Part of a small language model's weights.
Size: width 128, 2 heads of 64, MLP 512 GELU, 4.49M parameters.
Architecture: LayerNorm before each block, no biases in attention or MLP, untied embeddings.
Training: a variant of SOAP for these matrices, 117M tokens, 3574 steps.
Each number is 128 + 24 x the weight over the matrix's rms, rounded and kept within 0 to 255. Layers, rows and columns count from 0. Numbers have three digits each.

# layer 8 MLP down, 128x512, rms 0.0602, rows 65-127, columns 384-511
146119128105133151141150086124102119137105130109149092149154147153150129128111143112154103105124173139102163122101129142119122085126146130177171116126147073092174121133125093091141128142112153123152128132097088119143091134152142141100107128133103125106130101098143107126123128137110162112156129144081104083104117104159112101132102099123105120123128116122125150138136123152100140121117
120095121121140125135121113107116145115069157122107153160123124136150123136119113183190104116137116131176134185151146151161142093118145136064114116082130172154147125131147125148157130138175151111139091110164104120105150126107097151124183122098136115153137165165089148150152115122156089124123122117145110127156154096151120129148106098105105080145121099139112128129175144103102075123144
167114143152129104105126112116151113076130099100114123110141180139179112140149115109151135123117125120120115165103133119149144140141188134133127117085125139125110161134141140114134102111087099062089110121133115133125161139123094128135140160135181141104121152131133119118136094111123141178150144147147119149134133134117116117125143149121148137094071152147154102132185110110113152129114
095137119107155109140129109182204147131133190151100074095196100098125167182118138141101148133146155141109119119131122102102096129097121137099088120146130149094103151177133096122085181125156169109120125154159123148116166136130134101107105105115154122116103136135119124124121149180128099108208167146117057132099134163112113101078113129092123122125176080137146169136128123128105121113130
088137138098123149131133185140141155132127091162172140179163134117116161117102120144123123143120140098145103149195111116194134127099126105110148103153090124090128140134083158110095140096157133150089108136105128139102163090154119157104106076155148109113130147140141110160131095135114182133139132129132130139083116157113130134150128128153121137083142134079127100116109155093140125132129
128094096153132142135110143138093150108132122121099130108111103072099152104126082106076124110138075153104108173125118127123130175117149130123130082112166134136138120116158130100153089134110117123141130135138125082134122104108150144153121155124104119183144100157127103161115126121103127129079106129128138125066142116128149137146128092102127141119120125115164176110178110144103149113144
139131122141085081132079164154142148186137138081118126102117106151098109126115123165131115089163095140096159159113121130148120134126149177056160149122110098105110122176134131150101139093143090110127128133107117137126119150057116104157164106133100101134085143152148115150105146135137161138135162131094165118133125183073120115072123104157132108120106131127165154157132143079123109102122
126127091148134129134136112137162140090148064137109111144152135131130091115112138101125138119108177148095166140144125170074153168138144129166138123134141132109121100128103099134121147137127100110138137113102140119161125133117099127068114110149134177151100095147127095117169104120142115077125120102102151129097101095162150117135119140117119091148134111105110118128153112110128108122128
123110100141138119178178152110110150133158101135151148116109128140134095152184181132125176146148135114148141121139130149129187132128132110140136128088124174125121151142147157131117113090136131156111135124182101133156166106123128164117134124111076159085079156146118141157118103145126123129134140132199144141149148166163123133133125127125098164115138090135141146099163126152132130156205
152118129115132132139073144133187165139157108105129098127149103150092130130109106163134148122102154099137107148108114120141138099158124139119094128127133121123121150127109108125122187135124164154136120129143186096114151160143103142147145136113134121161085122107163138140079125127119088137126174099075132136079120127137157110121160107147083146117120184079136140118153146129125137108097
169125141127139134151129166133134139191090137095110145124127156112165125127131109110104139122161100180140154129158114133140134120114163148113136097117139107148141182146106102144112146125098157100122125085106075126157113129141127171088096131147164096144138125116136140103176137089137093140129131126107125119111119142076150131092133106152160122108108140098186086088173118144105151123089
172134117112142106099082118097143088133190159121180118102127142156138191134111072152139127114103112105158162066136134142123107129131111115081125114109127140110099144184145120124063136114154097121115117105104154133143121096108142135104128126163132114152113118132116140098157170169150167147123108153151151108090127151123136142113152133121112125125174112144101102126127099118130131112108
177120194186066128139140125139124087130141089119103103128150115162124207130147109087139132145117118117136151098162142142143118139082118159152105136154151143092099145131131183150125155068124124110136123118113117159112169123155106107107143092129103110138116124154116155094136135135135128153097125124120116111145133060162136130101077117129142157144161148149121166166168132131108118150149
081060096147098144117140150150125117169140157100133139154070125168141120116104110132159110182061164090151135125173089080140085129157125168141118134139089203105152125132099118133139186161176093136136104116096121097116128186121149117152102128118082128132114134134130081147120113091138140161129141079144121135129107082123142143123115110143101153129130103138123148115158184150142141110091
135171123152141108124180137116125123108140111136180151130119127141140178158139167076141108084208108103175098141145091152138152100175101108116130125128150139127137179141139095128140107125163104128129126105113141110126098148121112159144102145122170153109131157153134125100099115148152130132112126122164132123144126092170120130131136140144108100130147137087089120099114136195125100112146
132166159119106130091213100180118134183140114137125104119092139131110127151132162135123125131128111147110141089148134170153154176128118068122125104114149160117183137122121131121086124133175117129144120148106103129132103145074125136136133117134162149136108116096166159130169105120100104101140105156124139138083142164136142148121117116113142145153135134102156131154146124151110145161149
098172113138096154130106117111154129098071120111120164183141119135122125105096149095148158101201097158078102102124150117155136124139153096104151111177125051151120123105120164168114133152121145111152106154129122091102106117093153152103126114135090134102164149156192149084136139152134140168138141151141142144123093107127132102139145138098103168177126155110125098098126136140144136139157
095129151132166126107143082132126088120065114105133141129140152145185143119116134099126117095136120141124151072099111196133127123084183112112141086154134151125115179122127164107111098134151139141078091125135141136148122085130141135144150105154149120176125133148132130114131122157123130085102129111169105089174088148118121092117171113145132146092123158189130132119097124110140112136132
137170107126102123109138137143122109175080117109102141102149114133168121121106181096143117116139130081156130100132117127134110106090157098133130117106110121121123111138113158117104113133139107153117124104137132077096166133157142120142141127118151112152151150145188111113114137142142149150064097119143107147132150101171109120151128133141161102151124139110165105089127138149159115164137
108124137128110126107133106171105176118117155136135131121098101159087138120163118139155133131128122115125089135130112139133120064164160094097103149109117103158127140115124108103105168143138156177098114137120052086161126136128109130122103145131114164138130145108120115150138140105169127111141126126138129133145111135134131113103096133173127122109164155063128120108135105133093135151142
107125085155149143101127128095110188104150122129120126104118097121105145101126134138131123132167148114119112146125103157123154154125165120146102062109128146176154096119112145138142121116129150111163147127125083131146102176130169150136130141094089117083138116126120140149116130107122130111155118133106139167145153095115144120159115119138142125134154155140139124141122123186117151142142
080085121126092091161107123151114131099119109096087137099106133149142093170093102069149094125209110136107122174137139136141131109107145104120129144126111128103153137114135109136151104096179154120151135155143134121081105107088108108122098075151172152089084154170096124115096121121124117106130167089126144097097134150092109111148131132132110117100158137142121135155132120135125116096130
080129139132095163089175137129139181136124146145094165108151162103159125143099130113132114147168119158164135159152126164105122139088182104149131147146114075143136069088116154137139048125153118142101119127107103105150154108135109149121120138158103114125126106068139141175138138095141145091096134103143095125108117179132178136114131119112158134090151123226145160121164148126135136151121
111129141084118139152106139098138094109089154155143136146103138108140167136129151116119173116117129157103162095069152124111112126140116135146139119152150166065087109138106130101123127127136116126103176154144132113079133138094135140095136119117140140131103128142135146139116114150149172125157120118176118133123148116109147129121136166144147130136071101123165142093102154175133125131134
094112152123135146116124168142151180100126122129138143142073139111135120117100196141127136137101130096181142113117144132094105137087093120080160152116165143091109178145127109138067132120147120149103121101154122103112096149119118153133177152150124136166163131130178103129111128167140115123131186138201117127128130155120156166134155122138118116111101084137112125165134081133127145123101
101139089117163152110146162147105109148159090125154181156172159141164100133104187096124151143146109143098092132095125127164149165111141146135110099144157110079135151135159095109106147119164106140131137116140124158126148107119137168093140122149130129127165110128144102151135141152112146152141111142132120139118121186149091131104122116106143146135141117135139154147155137113191115128133
142144095128134163151127123144179109155125165144129144084149127127114111129160147167110133075143114127175151132170102113114098132115120095139125185095093164174111110130138127116121179134070168106126113148150109133129111113135116167097146126119108141102118099115123145129147143106087127161121097130202121050120063168105089153132116137144134121129100100107155168128145136167136166140113
118138117132137087171151121141134155123115162150147120083134086174131160134118098156136127157179148163092145138123132105137115104142110138149164133158086119150169133121162119108123127142094115132110103129154162113126110100153140169114161128139082149128154101159137078082116174154120135058102141106140182105124147088112133147111077123146148068145123131132097121068084125140134118143100
108095148149116158143118153108111136156068129145137176098152143109081102174088134130134108169120143127090066063135134104033119158125085087166121153085132148133130094128141162129188153094121069105142135162129196102154138121105162112077109161162135121110130105121116099125150118124115110124170112114180140126108137118120129117116129145123155090127132143081140112138105089101130132123139
130126178144156089111105132153185117145128105128114146117122138116141098151097121098091115130123136112115096113156139087073070123118102159118090133122126075123125118126118088111133167095162109144163134116155174079148118117112152150135176146103158115133100201074127151092082129144084139147101128098131122157155125140094147137073097150175137125092141118137174124121115138109151154137085
110151105158146148145119115141087114131185171125114154119108117195117112113151149125132124156091120088100113142120145161123154162103116137121135101107121121102097178164138115124119124129132168133113155129142141153194136147197136153162111136107143170136117082133137123151128087132138126185125121143117101138128132129111134121113139141125125123139148091132099114141146146135173125129138
087107157131117090167140094162148099162180115118134111129136134121136119135134126131136123141116107177104091168096090124134158145114159095112104135134097161136146130180118085111076154141116160121134129132114163137175152114088123128129136107146102143123134110118134126136117070143155176155143080138102139119108102091138089127105122069132125106158169102152133115131149124116165098104127
111137062098143160140106138133142124145116134114131137161124105104106156145110094128097135097138094140135089150118137108142121123123140153145100122127099150140107074106105102115138132148169125120128168095138134109146120137129115149150132152196143153107130171129171103138176099134139130151084085105158147120105094123127171109109168108141126140124135127076104106085121115102135121131131
155124111151107103137113117131099130139192112167107132155144125119142110150094154117118133157124157164136176130141118160138128139120119128113122111145144115121138119096125141084148088124127147098126093134152119129176101154144165149105137127126098121117145099163139117108118113105113121131099126094156133131130126118120118093117134121143089129116128161156120141141153150088127106115174
158122120133129136133172195104146180105087137145144126101110148133129084187154123146109166115166155130153132144069101172110141144140129111151117156135104117115150115115105140092137130122134157151132155139138151153182165138131100131117076121085143134135118157144135118147149115171097118151089148109131142157150138173156108154108165112108146168142118169174111164150123128114119111124156
105119099166130122106126115122147114154145125110149150124125111106140154121115143100127127130173118122113150121074135096095146149148113134113139102119122142110122115132144124124147114137094144152116104111137086123134160170129102140118139148122141139124163126128160115132143151133121123109126111123101105157153154113113125159110129122147134103124110151155142149102108133122116141120118
115148181109099152124060092107092117110118133187179149123170097146088085110090153143132131123082104093136106204119111160132132141130126039127136134140142149149112098141123170085144103116133149140094100106139190142156107155133143161093153124139149120126124130119143147140140133171091147062125088136147165181094097071156126116122117158135101180094108143142094127141087127146125127125151
106137114120094127145082117168137154137145125158109114128125154118108132137115112085106108128145130139145147096130132089096125112150137106090125154159163111139172135175142125136096130179152125163147160133104136110118156107153157113145148127163140087164098153137151138108131103120093090124129138127079107112129118145075129130101184157150108150152131122099158162154154136111085116109116
109153147128110089118121102107139118137101152121132132103136145128109166096144118119149125141168144116110139159094143149202137098108112111116113132158122097139126122123115108134095138157134117135112115104104172115140116178111142119125150118094141171132151115171107179119123083147142152109149142124140096114136123079145126103100149131117123123098119140121101155149127108114134118124134
125087134129112147153132137135089148118075128122116152109079071083106138110121097114125119115105125111114119120089125118128135110147157133166114136133156132177110196120125144122156137066112104109131104089169140094083127071118129140112146140195122196130155167195110137138142094139137153096157158114171157142105154086118099153079120153130126120080134157078148134115137111107135156123154
121133101136143127111098130114131136122141121135143170112144134118118127140119152131131170156147139133124156106115130117096168097145109078128103070129135108164100123137143112144132124150151139124101154162161128145119132098169109136113089112086100143135151088134138163112158095138105126127145130150144124120116114138097113134152156103121111128116081079127137143146120157195129118117134
095151146129129124170106145118156149126090114115113162113140115085154145138165093097126154144126164147139135137110101155135159134154160134140128136117152105137124114123127148124169122061142181105119123168139127124106149106115114128161122147150131168085134159101142145134148124159152128152110167127160101104132097184166128141092160155135136149143104167112159129107135155123138112120150
129128124118099129193079094123117121105119169181125130129122163141167076162114109098108093145159109148135144158121115110130143118073166112117146121153127119114131161111133112109153154167136125123091133108094150138133136152122145118162149143150137138119150134107141111151123119116109117142120142118142114140105123150150150128162139132199119129125080108141114105121096115096125104128063
127107157184127147102136115115147107084100132136117155102165119133112119123144097098134116140097125110178103122167108093123091141149166146125143147112126148105123118135130144168116164159132167083102137142121120154100139123139108135103131120112106143146126172133130137169084144131138163138105112167103106123137096078086153126177126132162160120118177086144152124149170133153148134163143
114110148163114147109135154094093126103109118105134145108151124168105122134171099113112134109142134136115133171156152114152122114121111121143155135140119112212121113108134147125170139169100151105149136140135125088131125139140166150124146165120138127132136177144105120121179111089107183175132129123106148130125136151099129162150137132120131123116137112164126130140155138126132129123183
145114127111105125169197165166123103128163100115174109153108132101137129109102140108185083100089149131170166152133139137154162122139142127145152129115117106175131138157199128124191126119131112129141129139156143123120161088149100138153119122123123141109137126171108134129210132109105127158152120087197124161123131095131101112148123119079075120138103131143158138123141122131164157113088
139148148145130112151147122118113183092116143072094111166102126074172159089132119142094145139134077136133085153126094143132142118138144160103133143125089123125127144124148114158145124135135146142141109107119092145156100150105138145145139157110118157163103120081119142132136119137104127174141133149146084124148181116134144145128128124119137094129117117118114117145171139122096115128137
107163144119165130125128148116126124115112129146080149103152137128146152118164138160086152105131119105130140119096146189106105169132126186155131123077111167129124148144156126125116098115122137146135132115150124147122128109134129096170126143113125140159146139143137126179118130155119077149091143127142141129118158139118132151126119116123145159084110120102131104127161144148158166124142
109133141142121157140117116175189165119168143101155132121192154135169111165164128146117122138093140109119147154133067086144102135084118134113084119114141140094107066116153122189137164149172114109133122147139129134147098119099118143115146099087096097155096135109148114190111097116148096126192119118143123114111116144140153112120184085118095127124124159150141129151161206150136110122129
106126160127131176135126124128122128122127146123129161127130145142134168172101179137099094154135100148107137120144180163116127198137138143147144137145127114111087097114124121138131127095132104114104158138131157128152123125116132172128141100120133137115119098141148154199123117142126168140114129163078151110138084131141138102095140107122150124136167140149132125061165108127127148100152
156123116156177122104170134135135091065126121119109135107110110106146128134131121172105121108135150135097125138105081125105103141139115093149148111100132126162086125109121174146141120118140098104122104171132102128157183134113097112135122128131122145143160085141163142161170172151108142116126160163130147143127138115145119114125120116117138129109162125160150094114102117143124134129129
141106090152153132134128134157115184143113127123137120116127138147140133145143144168151116172173168102111125127147143169157155170087148107144103122105145134142140120105157146088119163149153144105075127117116100141147131165133146135122158150099092161114162100154126141130143171166102124129102113122152132152148152137133132150134119144105129196128128175121163135139108125154127128128130
139143117125141170120204171102132161109115130203132105128144134135115168147125136126107164139173104101134109084112157118111143111121079110170102123130134087134139132107129133197152145147141090132079149180129121110097189105171103108128122102071141094124131130131147120141118163073087137161101141130095095151130149123107099127187109192126172171144123131080133111130155122127134146157150
115122160140151145103160079132057154117142128115124121124107128144139115162080111122113135127136166126089153162117111137106166118143157089124090140150092108099134113154105071135121102139107123100113118116141149082151158150106147104122151165129117144117123160141128098114122151141124119089132112109139090133108149084125107172130135134090137112130107141123127127112095142158170116090102
140111122122117134178134145141130136129139149133117101152131135179118139103103129099082130100099115076165163127101122112137114154131117105113080142135090060125151110108134083143094147128097119116140135102124136144122109178149143147159116125094132153121112148140146105143178101111110098134188152141150113137140107157122135124139097131102131112136138128098113135168136159125142145138109
139112170153104118083059123128129079143099149135146157148128150107147109103122131119151117118119124143129120106151096105121159107127074130124139154111141158107132150130132129127143134152142085154117123146119135090098115126135099128116098148119147111157125121143153113100131168157129120112112133132123149138146103108083150151131107141132098125136119134145076120124104179143116125159121
113186126150159122114163101106144135131129131133111134110130103103113095129138173186101108125109109109132146128158126099122117135103129112093118143110098132100205125079132099150089162118126115120079151163133163136135088114177145141088102100096088124116123133111148133142111144153160140120153150134130168097150135207065132137122128102144115096164128135135147149145126153124113117135104
128124072108137102099107126134149178107117119124144124106143143101099151108150133100167116134147162137126149135145128126090136138127107091141108136112108163143091127141120130156145104132141102117130141121135177136077130136120120123139135100115110123137158182131140115135122130123131157108118080119124107136115066142156152126132100145099117142085125106135146111127099113096127087103141
092181161099143116177170142115164188113115108134089098153130113084151153155104113100122094148133149127164111101108140073129132147134107163137108057131135119102110158127152094190084183144113163114114129125113120114129102132108094119147140136113137121179134151116132131139107133103128141135128163109138147116138134181157092125095112089137129129154083146102098116097117120142139120107150
184139175132165146132120139145115108117154102116120109136140138173128150127140173136136127115162122144105086139137141134120151126082118106108133104088115144115124163174110166118170112116115169121135108125139112115198116122142126132127125110086102157124123157134147155122127108131152092135163110122099142184109145101110090184174090134119139145151153183081123121133134143140151101189141
102150100119112153085094151100168170113121124117127160131099123118149188128123155136083121113116125155108181135113140164166132151134139126133102155132144149091134140151121112107119158128138128107122105100124085102113108106104106130145125125114087079159124127114189100126092156090132137120133091132133112148119130120148105136131132166124131123087138115117138111133124165144153152133150
122093136163088166069132141135097098107134121087132130144121164107148060150134132131129114143092114175168117129089138147132108142116154145122128106095110123128141175140124136111145110131172120104107140128095119096164111106109123146167135140155167156139082074122143143134099176171119121119117131129175116136136188179105132134093120113133101138168126118138141135117133163121135128113097
145088167164131147148089084119095109148125149122128085161106142133128136118114112114124095131140113103169133133150101147134150100142122135113133172160103131133131141123150153136127124109101099134138139138099083135181129119133117167104114191102128081166129119139135145141123108107124174138107121144192124123173153047103136128142076126119130133080099143126128125134115133108112107171126